From a checkpoint of a small transformer trained on Wikipedia.
Architecture: LayerNorm before each block, learned positions, biases, tied embeddings.
Training: 234M tokens, 7145 steps.
Each number is 200 + 40 x the weight over its row's rms, rounded and kept within 0 to 999. Layers, rows and columns count from 0. The size before them is the row's rms in percent of the matrix's.

# up: layer 3 MLP up, 768x192, rms 0.346, rows 14-82, columns 0-47
# down: layer 3 MLP down (transposed), 768x192, rms 0.336, rows 14-82, columns 0-47
up14,104,222,196,244,216,158,267,150,145,194,189,193,202,238,174,215,256,204,262,254,185,164,175,216,158,279,210,150,185,211,199,156,204,164,175,191,213,241,124,181,119,114,207,198,123,257,176,212,189
down14,093,204,190,179,237,238,168,244,192,200,269,225,197,116,250,173,228,191,172,190,266,201,176,176,223,115,232,224,169,209,241,202,199,184,252,237,219,219,200,211,189,141,150,175,174,229,212,199,181
up15,102,178,177,185,222,192,203,228,239,276,125,183,215,203,263,194,181,197,176,197,248,208,212,248,298,213,246,227,242,164,206,142,183,198,129,170,205,140,233,213,231,176,261,187,100,168,209,140,199
down15,106,223,249,143,269,179,157,172,245,205,223,282,240,142,222,203,226,223,228,161,192,183,177,164,185,194,138,147,196,150,223,204,212,214,132,260,119,174,248,155,131,235,292,190,216,279,180,216,212
up16,102,158,175,267,211,244,160,254,218,205,201,272,200,206,201,176,180,194,210,195,143,147,168,169,250,235,176,210,228,243,171,198,222,181,244,184,171,299,199,155,186,179,214,249,289,136,247,230,214
down16,103,152,166,177,231,115,146,250,164,206,180,227,181,196,168,237,211,211,175,165,213,213,238,235,262,265,196,210,252,172,224,139,202,228,165,139,180,224,226,245,236,237,154,250,258,166,193,191,240
up17,109,179,160,205,170,300,166,270,200,202,172,218,226,132,199,267,266,241,147,183,252,209,149,165,204,174,221,218,225,134,213,248,188,155,152,216,40,249,233,209,119,143,199,180,177,167,206,242,263
down17,109,198,117,223,185,305,164,204,231,180,137,202,250,152,189,272,274,257,220,170,180,160,202,221,250,164,232,166,221,154,202,209,249,135,192,225,128,221,220,200,182,138,218,197,164,183,231,192,250
up18,109,223,260,163,264,259,197,258,249,175,189,283,195,309,152,225,225,146,177,237,183,142,201,208,224,245,252,175,247,192,224,232,188,149,170,175,238,232,170,204,220,170,193,158,197,168,262,137,162
down18,105,174,120,215,288,175,167,172,180,187,208,143,194,189,196,239,236,172,207,151,208,151,214,192,205,274,252,190,190,218,150,214,172,204,188,263,269,191,210,270,160,203,188,212,248,212,257,141,157
up19,100,181,238,95,216,244,225,197,178,189,214,198,146,266,143,245,267,193,139,127,188,163,168,207,152,238,171,206,239,216,181,145,184,267,133,166,172,215,185,185,303,271,138,167,223,168,161,202,249
down19,101,195,140,196,314,197,175,154,264,145,162,172,194,229,212,218,215,121,234,172,218,151,166,191,238,240,162,244,165,174,187,250,212,189,101,231,225,233,258,171,259,164,148,166,228,196,263,167,149
up20,097,222,171,164,162,152,228,245,238,250,122,210,206,162,144,197,205,202,141,225,172,194,197,185,254,252,166,240,199,238,272,283,200,133,213,174,248,201,203,198,195,203,202,200,210,207,185,219,303
down20,102,195,223,181,254,204,183,153,206,224,181,261,289,188,130,225,145,197,243,158,195,254,175,257,188,321,212,248,197,220,175,171,210,180,190,188,233,164,240,196,211,144,205,160,160,246,256,152,147
up21,104,179,198,192,189,229,174,137,100,274,256,127,185,267,220,219,231,185,194,157,197,181,183,264,196,191,172,196,183,224,191,232,223,161,232,123,222,196,149,175,173,144,204,210,221,270,197,173,258
down21,105,249,171,98,157,186,301,264,181,218,224,247,241,158,222,204,144,195,243,193,160,134,213,207,176,193,169,132,137,222,247,127,240,202,216,173,253,243,190,199,181,200,174,187,173,258,227,155,201
up22,095,181,247,191,224,250,248,210,188,195,184,193,234,189,191,168,227,167,195,223,219,203,159,243,229,193,143,238,230,100,189,179,201,237,181,270,218,133,198,201,193,192,237,226,276,191,218,212,237
down22,102,232,173,214,242,194,186,199,233,201,211,226,200,192,218,196,183,265,192,210,261,132,233,79,143,258,200,216,162,111,186,192,230,169,155,160,244,161,217,176,274,264,178,154,185,196,138,143,234
up23,099,188,186,215,244,194,204,263,198,258,109,242,229,216,204,180,179,248,258,204,185,196,216,173,226,242,183,200,170,151,213,276,239,158,229,181,182,236,197,223,178,267,308,192,246,155,253,230,241
down23,090,206,213,253,249,160,177,232,175,191,220,197,107,180,158,175,193,202,132,187,276,112,189,210,179,214,188,198,138,257,203,268,186,221,153,271,249,180,200,195,170,152,235,219,177,208,291,198,159
up24,122,208,210,154,158,163,286,166,243,246,297,162,220,155,247,160,231,192,121,207,209,192,241,185,183,128,305,220,210,200,182,231,164,261,200,191,208,234,215,173,172,211,256,213,174,179,259,217,264
down24,107,223,146,244,210,194,186,214,220,186,189,162,269,64,214,202,226,212,140,181,218,240,202,230,181,180,194,214,179,176,224,206,208,264,155,193,190,157,162,210,192,223,143,219,173,232,200,212,204
up25,097,175,156,175,189,231,173,211,194,187,219,185,190,269,284,147,132,221,174,254,218,258,179,201,223,221,148,154,139,141,202,236,194,204,225,229,164,175,192,185,181,252,240,223,250,198,168,257,184
down25,100,211,166,240,135,193,202,132,226,330,187,170,258,231,158,148,200,176,250,149,244,239,227,154,146,234,236,255,190,195,148,151,169,224,202,193,170,265,154,162,169,162,145,153,150,244,166,192,242
up26,097,220,136,166,226,205,182,123,156,245,253,240,200,159,220,244,135,261,171,167,237,207,184,223,156,140,123,216,222,191,135,190,277,191,222,142,227,247,267,214,143,235,150,270,225,211,221,216,178
down26,100,218,220,268,181,169,154,301,159,166,121,133,191,305,264,172,239,170,169,217,188,105,157,221,214,216,237,180,117,158,264,230,146,168,230,225,190,101,195,218,301,226,262,140,198,186,160,206,160
up27,097,220,228,172,195,140,243,173,186,164,177,171,193,204,171,172,215,254,241,233,222,172,138,165,267,238,171,153,202,211,139,175,214,182,287,182,176,227,215,190,167,107,211,210,225,161,226,226,307
down27,097,191,201,152,293,225,260,233,125,203,242,116,190,150,101,233,165,267,125,167,267,219,236,164,205,193,249,241,229,237,140,146,244,178,148,186,167,215,176,206,180,181,204,222,163,241,187,195,168
up28,093,148,196,168,248,269,133,202,172,225,175,268,242,120,192,93,244,230,210,131,173,216,185,236,313,197,195,191,250,145,171,163,242,194,206,274,191,183,237,204,211,130,218,196,231,197,168,251,247
down28,098,185,148,211,187,188,192,153,162,162,237,157,217,307,190,194,217,152,210,186,251,191,177,141,195,212,210,213,183,248,206,206,136,314,235,193,302,198,145,240,225,191,151,271,115,221,183,157,171
up29,088,219,213,184,154,175,242,233,115,131,190,226,211,239,262,206,206,243,217,193,186,189,180,253,249,197,177,154,199,225,176,284,202,218,191,214,90,148,114,229,281,189,262,221,173,243,201,223,210
down29,095,236,223,214,192,219,181,261,222,126,271,239,223,146,151,233,198,166,207,196,259,225,185,186,262,205,226,203,219,129,183,163,236,223,154,165,206,233,212,223,124,168,224,197,171,178,134,226,204
up30,108,221,267,201,144,193,200,250,212,188,188,193,137,154,204,221,256,186,111,152,206,198,181,159,172,231,133,193,175,196,207,271,198,243,269,172,223,130,173,160,161,117,177,208,246,179,151,349,239
down30,109,178,157,209,200,115,235,171,161,228,188,240,281,205,228,247,226,129,265,239,264,207,156,174,257,172,174,186,277,207,240,303,229,160,217,188,238,175,188,188,296,222,233,249,220,269,157,221,167
up31,108,213,213,150,174,184,227,199,213,242,261,247,227,231,178,242,166,174,188,265,194,201,188,178,202,143,144,127,93,182,155,213,134,247,225,246,162,171,147,180,211,202,305,215,204,201,222,247,239
down31,112,177,181,249,269,232,277,189,143,96,222,299,188,187,160,216,172,177,246,159,174,220,146,226,199,163,209,214,152,211,170,216,233,170,224,192,251,195,207,166,213,149,206,136,211,165,197,200,165
up32,095,232,174,197,168,153,175,244,172,193,233,319,195,158,212,197,138,209,127,177,204,214,216,128,111,245,225,270,145,234,269,225,258,224,209,168,173,216,219,251,174,205,146,231,189,140,226,132,174
down32,094,213,275,144,269,184,155,119,175,256,111,149,268,205,162,183,261,213,219,211,193,244,145,283,258,205,193,230,275,260,229,175,171,189,303,197,234,225,201,206,170,187,253,180,209,226,229,206,221
up33,109,158,186,200,199,277,262,207,248,222,193,196,139,126,187,209,184,149,250,242,228,131,225,280,122,171,190,257,207,136,203,196,235,205,179,153,149,216,248,275,101,215,230,227,133,191,194,198,204
down33,099,207,197,178,206,221,207,231,169,241,186,201,208,288,200,281,130,151,211,180,206,189,202,149,222,228,176,123,275,228,187,198,170,196,185,195,206,174,227,152,238,233,154,289,201,187,158,221,151
up34,088,165,219,174,201,238,146,229,232,185,143,196,139,169,169,228,178,231,315,247,204,213,227,108,197,223,156,120,133,191,193,216,160,215,159,180,206,290,204,215,248,277,142,175,188,250,212,91,183
down34,081,143,213,235,183,113,174,206,153,233,306,222,271,177,251,199,126,199,131,179,232,202,204,287,252,240,218,222,264,146,176,191,196,206,187,144,207,175,180,171,171,190,261,204,171,219,203,172,264
up35,107,116,178,184,195,183,198,197,256,199,200,244,209,272,221,126,174,215,173,127,191,198,256,205,228,209,219,247,238,202,188,194,192,105,197,196,294,223,190,144,179,170,205,186,201,205,188,215,136
down35,095,236,209,207,218,229,235,219,220,201,183,261,220,167,182,169,169,168,157,150,185,223,198,167,174,168,132,211,268,189,203,178,169,208,101,159,166,231,217,238,226,185,186,251,187,230,172,210,170
up36,095,171,196,198,261,258,146,231,157,240,188,181,156,183,286,254,149,235,204,263,195,257,189,264,185,226,140,184,157,192,209,100,187,174,159,115,181,199,146,194,156,237,127,187,186,171,180,132,257
down36,092,205,178,229,237,203,181,195,201,216,211,195,250,102,179,180,205,212,241,140,241,191,200,198,182,187,199,164,150,253,222,147,116,127,252,155,218,176,202,189,208,225,184,225,182,146,211,209,244
up37,107,237,260,181,214,211,125,206,212,264,194,253,260,206,189,194,176,279,180,222,186,169,217,252,155,196,118,179,109,177,197,192,196,125,245,191,240,178,315,140,246,203,246,220,308,247,232,198,212
down37,088,237,216,192,206,179,154,194,185,236,178,121,159,216,147,215,248,266,197,175,129,152,283,236,175,300,76,256,233,205,176,191,177,179,290,216,223,198,232,185,137,175,122,139,179,198,115,202,153
up38,091,241,127,231,162,164,118,159,255,158,190,210,264,209,263,263,171,211,232,135,257,178,182,142,195,280,191,332,194,232,151,214,171,182,177,260,193,179,175,179,211,175,192,140,193,180,252,209,176
down38,095,117,203,155,274,199,173,231,208,203,224,254,170,175,182,144,193,181,273,196,198,232,216,160,152,150,129,196,128,268,111,165,222,223,179,203,197,177,167,198,223,194,214,250,200,224,188,238,186
up39,095,208,133,158,223,173,210,183,214,267,245,223,247,211,252,255,166,189,208,190,247,171,195,219,260,189,190,247,108,210,208,187,160,232,259,197,176,147,207,132,245,194,155,166,191,240,261,213,241
down39,098,196,154,212,205,232,182,171,223,199,195,200,124,279,165,238,143,248,202,167,232,283,238,287,201,268,169,205,174,222,200,219,270,189,188,174,153,192,206,159,216,186,209,279,239,220,218,221,192
up40,097,191,224,159,183,115,161,143,208,126,202,219,256,227,220,145,144,199,226,179,153,197,144,256,189,171,162,150,165,210,190,227,120,191,202,210,195,125,208,105,179,233,219,269,226,216,169,147,186
down40,092,167,185,143,191,189,164,199,250,189,222,183,194,189,200,183,126,219,174,154,214,220,161,276,138,196,244,239,254,195,228,232,195,217,254,189,225,190,225,230,217,186,225,214,155,299,167,165,159
up41,100,195,222,156,180,197,184,206,300,161,233,212,158,281,171,210,167,188,227,202,218,191,264,186,140,180,204,172,165,188,152,162,181,186,149,188,156,220,113,231,205,201,227,204,220,208,162,130,238
down41,106,177,270,147,202,214,160,164,173,170,152,187,268,192,170,188,241,235,211,203,134,168,243,218,210,231,196,188,172,192,198,214,186,148,292,259,214,183,125,184,215,188,185,186,182,184,180,214,247
up42,100,212,165,200,151,145,222,155,222,182,158,238,197,201,186,217,187,164,115,167,186,183,189,189,164,291,164,220,153,201,221,179,185,195,185,231,177,230,147,171,223,155,222,242,111,234,182,223,234
down42,118,163,194,235,246,171,167,272,243,174,177,240,141,97,224,154,231,125,206,181,231,213,135,274,200,203,193,212,139,231,252,206,152,269,170,245,207,168,221,243,224,170,189,180,136,181,201,197,181
up43,113,192,286,195,244,188,180,223,175,196,152,159,202,189,187,245,233,164,149,200,197,226,189,225,215,265,184,175,157,223,225,231,165,175,247,252,249,190,249,195,196,114,272,221,187,227,177,172,201
down43,115,170,280,195,156,178,285,187,212,218,208,301,139,165,194,156,135,174,253,234,244,174,200,195,140,253,182,141,191,233,178,182,297,284,160,187,174,119,159,155,253,247,238,208,216,162,133,157,241
up44,098,276,220,243,215,149,193,266,188,225,188,149,227,197,218,214,193,210,219,233,235,161,180,198,163,234,177,333,207,175,221,235,204,220,243,200,241,258,95,236,142,90,135,215,222,201,183,277,221
down44,105,216,122,247,234,201,190,220,174,170,172,189,230,129,157,173,197,255,251,205,289,205,202,207,203,168,270,240,202,176,187,237,224,246,194,172,223,234,125,168,188,117,193,193,214,250,150,213,192
up45,106,212,195,197,213,231,170,275,144,206,117,199,190,220,176,184,100,187,176,146,167,93,234,94,202,214,194,275,138,206,219,189,208,154,245,210,175,231,199,178,144,144,286,231,183,205,150,235,262
down45,111,217,207,217,152,213,210,170,201,154,226,153,249,157,117,184,248,186,234,145,201,167,277,277,247,121,198,244,193,227,204,158,181,315,128,277,132,185,150,175,166,220,135,203,211,215,181,176,161
up46,092,253,257,189,176,209,154,282,237,183,207,259,226,170,196,299,144,164,201,144,191,171,182,215,185,237,140,221,150,224,173,195,207,274,224,232,226,160,273,249,239,233,142,184,232,174,276,144,247
down46,095,228,205,198,166,197,221,191,182,203,130,223,105,196,195,267,222,161,210,226,224,202,161,158,278,148,121,200,237,176,209,186,248,238,204,106,218,198,291,191,178,289,206,171,205,169,252,243,186
up47,103,219,211,228,236,190,202,240,184,210,211,268,194,210,221,276,251,152,211,174,249,177,177,223,164,265,216,241,222,170,199,302,131,214,132,167,96,99,125,241,210,183,259,219,196,242,224,220,201
down47,098,212,264,172,254,257,158,147,156,220,246,186,147,163,145,225,150,245,169,213,219,220,237,200,203,215,223,167,223,202,179,189,219,250,244,197,224,228,174,194,210,119,219,228,150,259,167,216,232
up48,104,170,186,207,177,159,186,216,244,173,189,234,237,257,229,204,183,155,191,257,178,228,114,205,140,140,183,146,228,246,164,208,196,214,116,156,272,197,197,152,180,265,211,228,240,178,186,221,161
down48,101,200,123,160,231,204,224,237,226,191,194,190,178,210,192,186,202,213,210,182,180,169,220,184,207,176,162,195,217,186,202,124,204,180,150,200,247,153,279,168,233,238,242,182,147,264,220,189,175
up49,099,258,258,176,186,207,192,187,221,229,187,297,262,161,142,140,226,160,173,268,203,172,165,203,159,215,271,214,238,170,208,246,225,172,213,204,172,218,227,256,240,225,188,182,230,116,124,213,214
down49,114,100,189,192,200,267,196,239,173,214,183,138,248,124,280,195,182,190,112,203,228,287,184,198,165,195,168,187,88,203,211,176,222,218,198,208,249,238,270,218,213,131,210,211,224,259,197,121,207
up50,097,232,171,185,170,233,201,162,179,234,223,256,270,151,194,178,140,142,126,207,262,234,95,186,155,206,228,164,196,202,198,187,173,198,227,163,240,185,245,165,231,176,127,189,235,81,144,180,133
down50,085,215,223,211,239,208,221,202,151,228,115,243,210,267,181,214,213,184,228,225,179,71,318,154,270,170,133,174,187,223,192,260,222,206,172,164,185,259,125,256,281,247,243,118,185,217,175,217,214
up51,100,253,175,200,188,241,202,156,189,231,160,226,148,184,239,140,216,196,205,202,277,218,171,141,182,190,191,209,170,227,222,267,216,272,194,236,194,213,217,180,240,204,226,209,275,151,143,202,177
down51,099,151,233,287,198,230,203,248,264,257,251,153,182,144,191,191,241,179,208,184,210,229,268,142,119,139,180,150,172,149,234,150,264,206,192,148,245,240,195,134,163,187,146,146,228,237,148,153,219
up52,110,288,200,245,203,180,208,204,215,234,134,234,227,239,267,172,204,163,161,216,163,170,165,241,250,219,196,193,177,158,153,199,142,151,216,252,244,230,184,99,239,190,193,163,151,143,209,213,194
down52,117,236,185,204,250,184,241,178,176,188,237,181,193,221,156,232,192,98,212,227,204,229,222,153,190,230,198,165,195,146,221,199,172,234,202,174,181,202,161,245,252,153,205,107,293,189,206,134,156
up53,090,200,217,106,96,225,168,257,191,210,224,186,153,198,229,245,186,199,185,187,251,181,235,176,264,219,175,222,228,201,168,176,171,111,197,171,193,201,115,235,199,247,141,185,306,149,215,233,196
down53,096,181,160,209,169,213,184,171,210,172,304,119,223,171,180,157,202,269,198,195,239,216,226,204,128,141,282,151,219,226,274,146,233,153,214,266,228,241,244,187,196,190,212,215,182,244,165,233,110
up54,104,185,199,250,180,239,195,134,222,172,209,174,221,113,214,275,193,179,198,139,211,184,229,249,167,273,167,74,242,257,198,158,161,217,207,270,198,213,228,173,151,197,110,195,251,155,180,222,198
down54,101,187,138,193,286,204,227,226,224,191,195,144,233,173,176,196,178,150,203,141,282,159,166,217,173,284,226,225,184,168,259,231,230,197,181,178,122,163,257,276,161,239,229,164,245,237,139,176,203
up55,099,259,146,180,183,200,206,185,213,141,210,231,194,163,239,198,211,206,204,181,209,157,95,257,272,267,149,239,239,239,259,197,165,199,187,221,199,153,292,219,220,236,238,282,247,193,193,167,249
down55,102,220,165,206,186,170,172,260,175,182,178,261,199,192,230,232,195,259,202,149,271,163,250,171,210,198,142,195,188,169,216,238,129,185,193,232,191,190,268,263,112,223,242,197,224,174,169,223,222
up56,110,222,174,172,212,173,142,198,148,242,242,194,243,330,208,236,235,212,210,213,124,172,171,236,246,196,189,183,183,278,211,202,220,194,238,200,151,175,159,247,175,224,217,253,213,186,188,148,178
down56,116,230,212,242,234,125,225,155,192,171,253,194,262,195,212,248,186,192,193,229,201,223,183,180,122,145,238,158,214,257,260,210,133,238,162,177,197,231,210,214,177,246,177,245,109,135,158,260,194
up57,125,204,230,198,169,184,168,131,181,158,209,210,221,303,203,160,247,258,189,189,147,141,102,203,257,194,238,180,206,188,246,219,123,188,215,217,249,229,204,254,202,256,220,230,133,178,165,161,187
down57,110,182,228,180,201,247,233,115,138,194,207,221,171,229,138,172,157,159,270,165,225,228,201,220,199,133,193,176,234,212,221,145,163,245,254,208,246,169,182,251,328,120,135,247,170,194,196,132,216
up58,096,227,250,238,151,167,192,207,211,164,218,198,239,225,201,215,199,229,216,233,213,163,173,162,282,183,236,197,188,119,126,241,241,208,200,219,123,302,164,249,227,207,148,142,274,220,175,242,199
down58,105,167,147,217,184,235,233,171,212,123,244,237,213,202,119,255,183,231,191,153,290,182,162,168,255,244,273,186,189,213,201,227,269,159,167,200,182,218,180,247,185,231,189,172,303,229,201,176,175
up59,097,215,217,170,246,206,200,211,189,150,210,229,244,110,190,214,171,190,201,181,129,181,186,158,172,222,153,191,211,170,308,172,184,186,191,192,211,122,168,193,199,256,206,168,193,188,214,232,189
down59,100,160,192,186,196,201,176,223,173,196,171,147,241,213,108,246,190,191,208,195,101,203,186,96,228,175,199,217,207,188,216,134,185,225,197,213,225,152,186,185,154,219,136,99,251,175,142,227,229
up60,106,250,306,191,194,208,196,164,266,165,128,172,193,248,224,227,299,260,185,167,221,197,222,257,239,198,263,171,218,155,193,147,224,112,159,216,177,177,162,140,222,214,213,160,252,153,190,246,165
down60,108,209,203,270,172,192,196,248,177,221,186,175,159,267,215,183,180,171,251,194,231,176,246,262,213,162,203,197,228,204,209,199,155,200,189,139,237,208,206,203,158,230,225,105,187,249,227,236,263
up61,086,186,118,215,285,192,188,209,184,236,241,186,186,258,160,143,177,203,255,184,159,153,190,196,117,201,177,160,183,161,183,214,217,220,149,266,289,192,108,190,230,252,177,234,195,137,221,188,221
down61,096,139,219,203,200,221,172,71,66,231,236,243,222,232,134,170,204,259,231,263,186,118,134,281,260,132,165,180,271,245,150,172,217,207,213,219,259,257,158,233,191,192,199,199,227,172,253,203,110
up62,096,222,213,171,155,165,201,126,176,123,215,177,191,212,253,88,225,128,149,188,245,232,94,205,107,207,211,214,225,270,161,157,181,207,194,162,237,222,173,163,200,266,173,137,252,201,198,203,224
down62,091,200,215,200,191,245,230,196,216,244,146,181,190,162,231,247,187,227,232,216,267,221,253,211,233,255,159,128,194,225,208,177,188,182,239,249,183,143,224,257,133,167,152,264,207,162,279,185,256
up63,095,159,220,159,243,228,136,176,237,237,187,207,211,139,223,189,228,161,192,244,218,165,136,190,329,172,194,172,181,141,204,186,258,219,156,203,206,181,250,139,244,195,165,245,209,122,164,303,241
down63,093,228,234,238,242,176,179,151,153,180,188,143,212,196,217,189,226,199,206,160,209,194,190,201,233,120,198,194,245,204,168,248,106,211,196,255,186,232,225,150,158,215,193,216,159,215,211,190,236
up64,092,295,195,219,162,192,178,179,227,245,198,212,193,136,240,217,167,197,150,119,235,208,137,196,195,209,172,171,177,198,263,260,225,283,214,182,164,213,180,189,214,163,175,169,296,195,180,188,217
down64,083,151,176,162,218,157,220,254,139,244,281,266,162,187,221,220,245,183,154,245,166,268,247,213,166,173,178,257,244,140,216,164,162,223,187,173,225,241,193,196,166,220,182,186,124,191,160,178,213
up65,100,176,186,201,185,236,233,152,208,139,215,217,217,237,205,249,213,234,130,147,141,138,218,264,201,187,153,253,104,179,212,184,226,195,164,221,266,154,193,205,172,216,197,224,234,233,202,215,265
down65,100,174,168,248,200,233,109,185,164,133,118,267,233,172,202,157,199,261,227,213,212,209,273,186,213,163,188,210,227,191,169,211,87,239,264,141,260,247,204,218,220,221,250,267,207,241,173,260,188
up66,091,239,103,199,177,212,239,178,282,200,150,160,280,208,215,181,196,227,245,158,194,183,110,122,144,196,164,178,237,232,255,278,230,206,232,224,239,211,161,215,253,175,261,171,193,208,64,223,174
down66,097,132,239,160,189,234,135,201,170,223,269,221,181,148,152,186,188,234,187,206,266,155,234,250,177,179,181,213,132,243,130,209,214,219,260,200,254,188,178,158,165,244,144,170,236,188,299,137,217
up67,091,192,137,169,141,221,240,182,152,215,134,222,169,201,261,200,181,178,158,212,201,212,163,240,194,214,190,254,218,203,211,226,232,178,200,124,199,164,188,272,160,122,120,190,176,160,245,132,201
down67,100,254,175,201,197,235,261,225,228,158,243,197,222,222,184,175,179,204,223,135,186,187,169,253,137,200,255,131,189,192,214,208,195,196,226,202,193,154,166,231,213,229,185,156,216,148,190,161,267
up68,092,202,210,201,213,218,228,182,204,184,205,206,187,209,188,165,273,149,268,153,225,133,215,227,182,172,203,195,148,99,158,196,153,274,234,270,245,218,159,242,201,179,182,195,253,167,201,219,179
down68,095,230,190,212,214,228,220,155,156,203,219,240,148,150,123,212,165,131,154,231,146,245,242,168,184,267,239,237,203,211,168,221,232,266,186,234,209,224,179,167,234,258,167,296,162,169,211,179,217
up69,093,223,184,168,233,236,149,280,188,132,231,203,173,199,218,157,206,229,179,259,178,114,206,167,146,193,183,209,201,254,144,216,165,198,241,182,202,236,210,116,231,250,182,151,204,218,245,222,191
down69,095,173,153,218,201,210,220,130,165,219,191,173,224,223,220,195,184,177,204,193,174,277,257,170,218,188,198,257,208,248,222,166,293,306,213,210,181,277,146,168,211,204,245,176,160,187,166,249,241
up70,108,183,206,255,188,191,234,222,168,233,241,166,210,251,204,169,227,176,257,175,190,240,135,103,172,232,215,188,260,163,195,210,139,224,143,177,174,209,214,221,232,184,265,239,188,153,181,194,320
down70,107,219,137,226,165,204,244,171,192,203,163,183,189,198,180,214,243,195,227,179,202,181,237,203,217,185,224,175,164,199,99,216,141,163,212,180,181,203,277,242,225,180,187,223,253,153,176,191,129
up71,086,196,174,199,286,221,208,254,294,206,203,228,179,264,296,216,218,173,222,199,190,177,158,208,193,159,171,204,172,183,268,148,229,175,256,262,233,254,170,202,250,171,204,201,226,203,236,193,208
down71,091,213,194,244,226,205,148,152,209,253,194,224,222,240,92,224,187,310,115,116,188,191,163,189,201,189,228,232,214,223,238,211,285,178,130,118,177,215,218,246,126,213,226,230,173,232,218,169,282
up72,103,214,277,160,208,165,188,224,161,222,189,302,129,234,246,219,187,224,120,191,199,124,137,219,215,148,207,230,263,229,261,254,213,175,235,219,169,210,262,193,144,241,269,233,189,153,167,117,221
down72,092,255,184,236,237,183,169,182,296,117,192,178,184,170,205,163,186,241,169,174,211,284,204,222,222,167,146,183,125,199,216,207,192,193,224,174,169,184,149,195,183,186,133,220,193,218,145,202,230
up73,103,201,268,223,148,229,160,196,218,153,232,251,150,235,155,247,238,253,279,198,217,150,159,186,192,212,137,281,198,234,235,174,275,200,215,264,147,226,251,150,237,232,218,190,155,186,235,259,232
down73,108,131,239,107,98,198,215,142,160,194,227,183,247,200,183,228,212,172,250,173,181,208,205,182,235,205,181,215,217,215,226,236,181,182,262,102,230,227,188,175,231,261,190,214,153,186,267,193,248
up74,108,243,217,217,258,226,264,206,134,173,200,195,218,217,229,181,254,270,198,300,244,214,246,178,224,172,120,208,238,262,191,198,213,201,213,195,214,135,144,233,157,208,145,127,157,235,280,203,212
down74,100,161,179,201,169,199,154,300,133,217,207,202,247,213,199,168,192,222,208,144,224,160,231,159,246,243,180,212,164,160,261,135,135,258,167,218,148,227,166,274,221,186,193,228,187,170,193,201,150
up75,110,235,159,224,197,216,195,249,248,193,208,210,238,190,193,155,261,235,274,225,185,231,155,176,216,181,179,240,196,203,236,180,136,214,281,202,207,252,151,210,127,175,211,187,239,148,244,159,201
down75,079,262,164,205,261,180,225,204,180,229,187,119,220,137,133,306,142,166,208,160,189,178,189,198,182,169,205,158,261,234,205,212,153,223,241,200,225,246,253,288,146,168,209,171,148,216,180,234,174
up76,104,210,213,151,265,153,200,188,170,182,229,202,206,231,189,212,261,192,169,185,173,230,204,179,112,248,206,218,211,175,163,195,230,207,243,234,153,159,170,230,192,197,243,158,208,265,170,190,285
down76,093,210,163,247,204,266,241,224,177,128,224,167,167,235,233,281,251,150,228,233,246,287,157,144,244,171,188,163,229,215,238,228,171,223,193,250,120,214,164,241,151,177,120,208,269,230,157,220,134
up77,103,180,267,200,257,172,98,155,204,221,228,254,220,236,159,158,210,127,187,240,170,270,152,161,215,217,194,229,256,257,166,242,172,170,264,193,159,145,203,193,220,241,152,209,230,177,155,162,201
down77,100,213,151,190,164,188,260,195,201,177,189,194,126,151,166,227,209,253,179,200,193,212,159,115,200,245,217,181,182,132,218,200,153,134,226,172,252,148,248,215,186,168,114,174,140,315,147,181,227
up78,100,194,246,164,266,222,224,245,236,250,159,256,225,171,206,234,184,181,189,206,211,278,195,162,216,221,182,152,249,151,216,192,173,188,198,266,215,200,232,182,238,258,183,245,196,147,151,221,126
down78,104,254,210,220,146,163,185,199,296,237,143,242,227,114,210,231,214,192,271,224,167,219,149,229,241,273,175,186,161,228,200,178,215,142,202,191,133,213,230,249,202,154,191,183,188,216,184,233,172
up79,100,210,242,244,169,178,175,218,190,265,219,280,268,233,195,207,227,187,248,164,247,198,157,163,206,230,296,245,203,161,229,254,236,136,193,243,154,171,274,198,162,256,153,234,229,240,244,225,197
down79,106,234,230,205,187,173,217,263,217,234,218,143,167,263,178,287,213,206,198,185,212,138,130,223,173,143,150,238,225,205,195,257,260,245,236,269,163,151,154,276,162,195,196,231,230,149,170,141,149
up80,082,185,189,246,164,160,214,178,210,135,202,241,229,157,255,236,202,120,199,119,159,178,209,222,214,262,177,224,221,184,220,244,250,228,146,222,244,222,184,198,215,241,254,216,199,199,167,179,205
down80,089,248,209,202,221,225,141,158,238,205,240,195,120,165,206,224,175,227,177,248,204,192,202,147,181,235,178,178,246,271,180,120,161,144,189,164,140,201,254,256,219,247,172,149,181,257,234,193,291
up81,098,238,248,124,169,162,260,187,174,275,147,174,157,255,251,259,235,185,273,269,154,246,142,255,197,128,146,202,194,190,198,216,163,114,183,200,204,209,190,218,202,215,217,172,242,161,196,128,264
down81,101,158,150,228,183,167,206,255,249,147,290,181,211,179,92,195,208,190,213,149,179,201,246,193,203,160,194,193,182,213,160,235,211,127,179,240,216,177,204,228,249,216,237,204,214,212,213,263,198
up82,104,238,130,245,171,174,240,145,167,227,241,211,302,204,199,130,169,201,280,146,178,154,237,253,234,230,195,222,162,168,166,160,222,156,255,231,173,104,173,210,189,185,184,206,236,172,263,148,190
down82,104,180,251,211,232,186,189,197,173,186,153,267,176,225,186,203,227,231,233,178,241,218,176,202,237,215,192,190,205,225,207,171,253,196,180,226,144,155,278,216,126,159,301,286,207,186,257,176,229